{"positions": "rope", "bias": "none", "tie_embeddings": false, "parallel_block": false, "lr_mult_o": 1.5, "batch_tokens": [8192, 16384, 24576], "doc_mask": true}
Each number is 128 + 32 x the weight over its row's rms, rounded and kept within 0 to 255. Layers, rows and columns count from 0. Numbers have three digits each. The size before them is the row's rms in percent of the matrix's.

# up: layer 4 MLP up, 512x320, rms 0.061, rows 349-359, columns 240-319
# down: layer 4 MLP down (transposed), 512x320, rms 0.0456, rows 349-359, columns 240-319
# gate: layer 4 MLP gate, 512x320, rms 0.0645, rows 350-360, columns 240-319
up349 121:156132105139172154089115115164120069154161133095149124135085154125157123123111143128097103099110143151180144153131151091139120090117173126122129165141117159090186095162121113153135110112147118081161123086181107116103075162117130142105140161
down349 106:093156120114104153089105155125141143078178153155135143110148129133098107148123118132120120178115068101082095109102094150151138177109085135189142071098154091122119133109114082123112117100133111071062131167172163137184125046153143139139099126
gate350 072:126081074102158122145125174165133156154196152103096132106114121130212149176129062172148194105145160132120118175111097091137172132110121169138160117101140084148139159147120124136113184157182126180108173187116136086117120170142100187088176165
up350 076:102141192137158171122124111120141090169110095146171151172166110143145063078123145084088066124151070134139109128145185117123085097149177100157140132134119140100067179132139193133158112150082119109164083126122083118136118130163099082159126175
down350 085:099128165118113119089059121143144113051104136163062150085179178163049139153139138100117073135148179126184136159159118146126154134134095144075075152108178082145149104139149203137067146182151124102089148132094131129147176068061173083104127147
gate351 085:133165133151155168077128073121172098144183140125152126124133130137163106107149126129131167128161117176077086163089181132131115111141155180123144133079135174074120076132142137104125152040127080147109150151113095136126095146139186138163138139
up351 122:081161125164109074129169128056142172091119085170142167175131154169158037152124151156133162163101146077123121136149089081097141144087120140087153102168143109108102105113131110141070164151161181121135137145090072118188154141114124134098156138
down351 097:184078107074109154128067133181128089153112176093113095090093126061125194150150137061109143097138119180086110118093180157161089088183143106123112150129111115121109169138139093145189061090097121147137132148152162126075091109145135101177109139
gate352 049:159078145165133135113072127116087131099142142143127157136095120115125084132136134122165122133085092133130115120115142116180155135181184125122149171105130123213148141104061144129145130156131120085111072144173155161095178141105104101065070130
up352 050:174133168135130119105121167214115113093135159161131168125142100104151130125133132169147093161139142112106122123166199120158167111128127122127099137109076137192126154105074150144166107127132139118093141183171113142100163176111152089130094191
down352 054:136087119095141143158087118207050076096086163072078103122137099149117164136104147138032128137103145115153159155167163154119118105137168075155176176124138095137138102130049123165117126158182159140153123061153159128125116128135151100139122064
gate353 114:187116111113125124103113159120122155091154112150135120110119052081226172117175146109092072089136149160169153119124119121162149139118153064128140125071151091106073190112093123148130136085129164114098158120140152097153141108102111130090153145
up353 116:110156122136155099081101115141162102132102186175125140094105125110183127092093094134097069105135156043201115113171152134166112135143069132115135128075163096164155154119097108166131083100119066135113121085093100125065184156088146097166113138
down353 111:142143106142158121152137147131112182156132111122163155138099145085104149121173154116130095070093090143114070119123136186183164111143151129170133031064154165062110139144123161146123146040082138065104152165175145204159140086149175169081102144
gate354 109:085121169098156074155086138171127117090087097122190080118174085152147118134124094146097130084127146098141125149106086159098136107098124169122096129146128064134100137131156146048106081115103164170130185191125132177180142132130161167131082131
up354 117:095186072134108158084141111093148177119184150100103106160133139089085101112107135130107143164091147083157096168160179167099143086170063150157096132136137120171199087151096151159125137125097135116153165084139126164125173176075145067065121106
down354 106:121111153115161063175140152154093082109151127084183097101091076115163156153133096099090120134131126104128139106087086149129101095068132162119090085117128122171082109127104120058116095090129167154180140153138141146122127131182131207130110161
gate355 106:129091136154087143071066100119188121115136141116170094115116148095136144078092102128145144105132099160114138115149183182116178066094135101166098157169130073160132107092116167092141159146142118132120130142121102160154196132086181131103096112
up355 088:135099112125116142145207161152111143117090080215140114146144142189125126154164154116091119115138131114132086158128068115106120164137134138111144153150133152143155119114135090083156137155104080135089110086097148168181111148111114130148195093
down355 102:136093090131091123089087135118179177110080125157171104119167091167131143114162110099072182092157110116168092079103138108160152092071120105158139124114126099094118148107132113054203165182137106131092118109144110140171126148134160133107127152
gate356 082:140135113083125073105123149199165113069146159213142079138156186142116148125136139153110112063105102095154105133074156154113122160099170146146139144178100126102096105075113194144150104133140129131186169135150168120176152153085115086101147168
up356 075:091124109101187135132171090140128120090162163213135105147118167142112128164150146116126114074093094127107138141072124142144104144139126157176158191175068136134118162141061153112145087145126118126202178107187131128180153104116166061100123104
down356 090:142151122135150183179151082150148096124130076087106115189143066144126097140112125113129165174057139233097145100123055099169107097128109138115099167146127147169104123101104088131147083107140152122137089143097082124143163100179136133122117081
gate357 113:177084169080148102088131123109115187137121140126120148097172094143084154177111140157112115150120091138153177181105153119158152076092161198136101086124121127120088160152177130108193103095130100113117135112138115177110130136070184102130174173
up357 136:160121078084108090165110136162087200116077129098078099135193096130141109104128105145168082130126068152127110127117068191132174171154128115060178118067140142132126066100183117126138110144049137168144123127159108100123115141082160147157096129
down357 106:069160173174150160081124107120182073156164135176122200106128152146112111103107179138115154152100195095101155119110151049141111083141138095181113130218124131110102154164091131161119131115198126107113126128164146150134101148161127112082173138
gate358 114:141122092141145147128128149150157121149161086148109108161136128035153135151139107114171185104082137095113139135084117169128128128153114120151104104106110152109137097170179136196197130126189141108180109133126100180162131138156140121145194096
up358 085:171089108088182104161101142165132179145141145113161100079057154139123049122130155168154145092145158116121121194131139116112133118123149089131127147171105123084118115126102101156156148130176097093138109186071105130070124109209138119165161157
down358 106:151139216103139061153131110119081094123141139122195126130111156190078098139112121127121099095175128159115123120114127105127107082058166165115115146156149121180090158078077158079083156117100116130131150092113141088096100125086135173133090167
gate359 113:118162136116110087094067105096131146122069172172115123114089073100143161122087091152114146155130144095134074137099137116103182120065107100102114133068177079098126114112113133148134142138204127146152137117112148169084146048143069101149134132
up359 118:145092177146112177121115154077114118098137104083108171159124122184132088105094109092090144062104153097115201105076113120108080177094183108122108143184116107137119129191121128073093140087185145094069178145116128216148135144115122128169092117
down359 109:147185170153155105111062174124149121123110111157162121109086168118106123060101099097126125124099146118148180095123170091136174126128162147158177108083143122116120128136181142097149167123191101075118146155113185133105059137101143140134126164
gate360 113:146130148112133135167148174148149113188092126131092187093146109154084110175066143194197063127095157137142192103130092153125091138130131174137169086195086111114179155129150093154082080102171172125102110098133119107115153150105162057097140176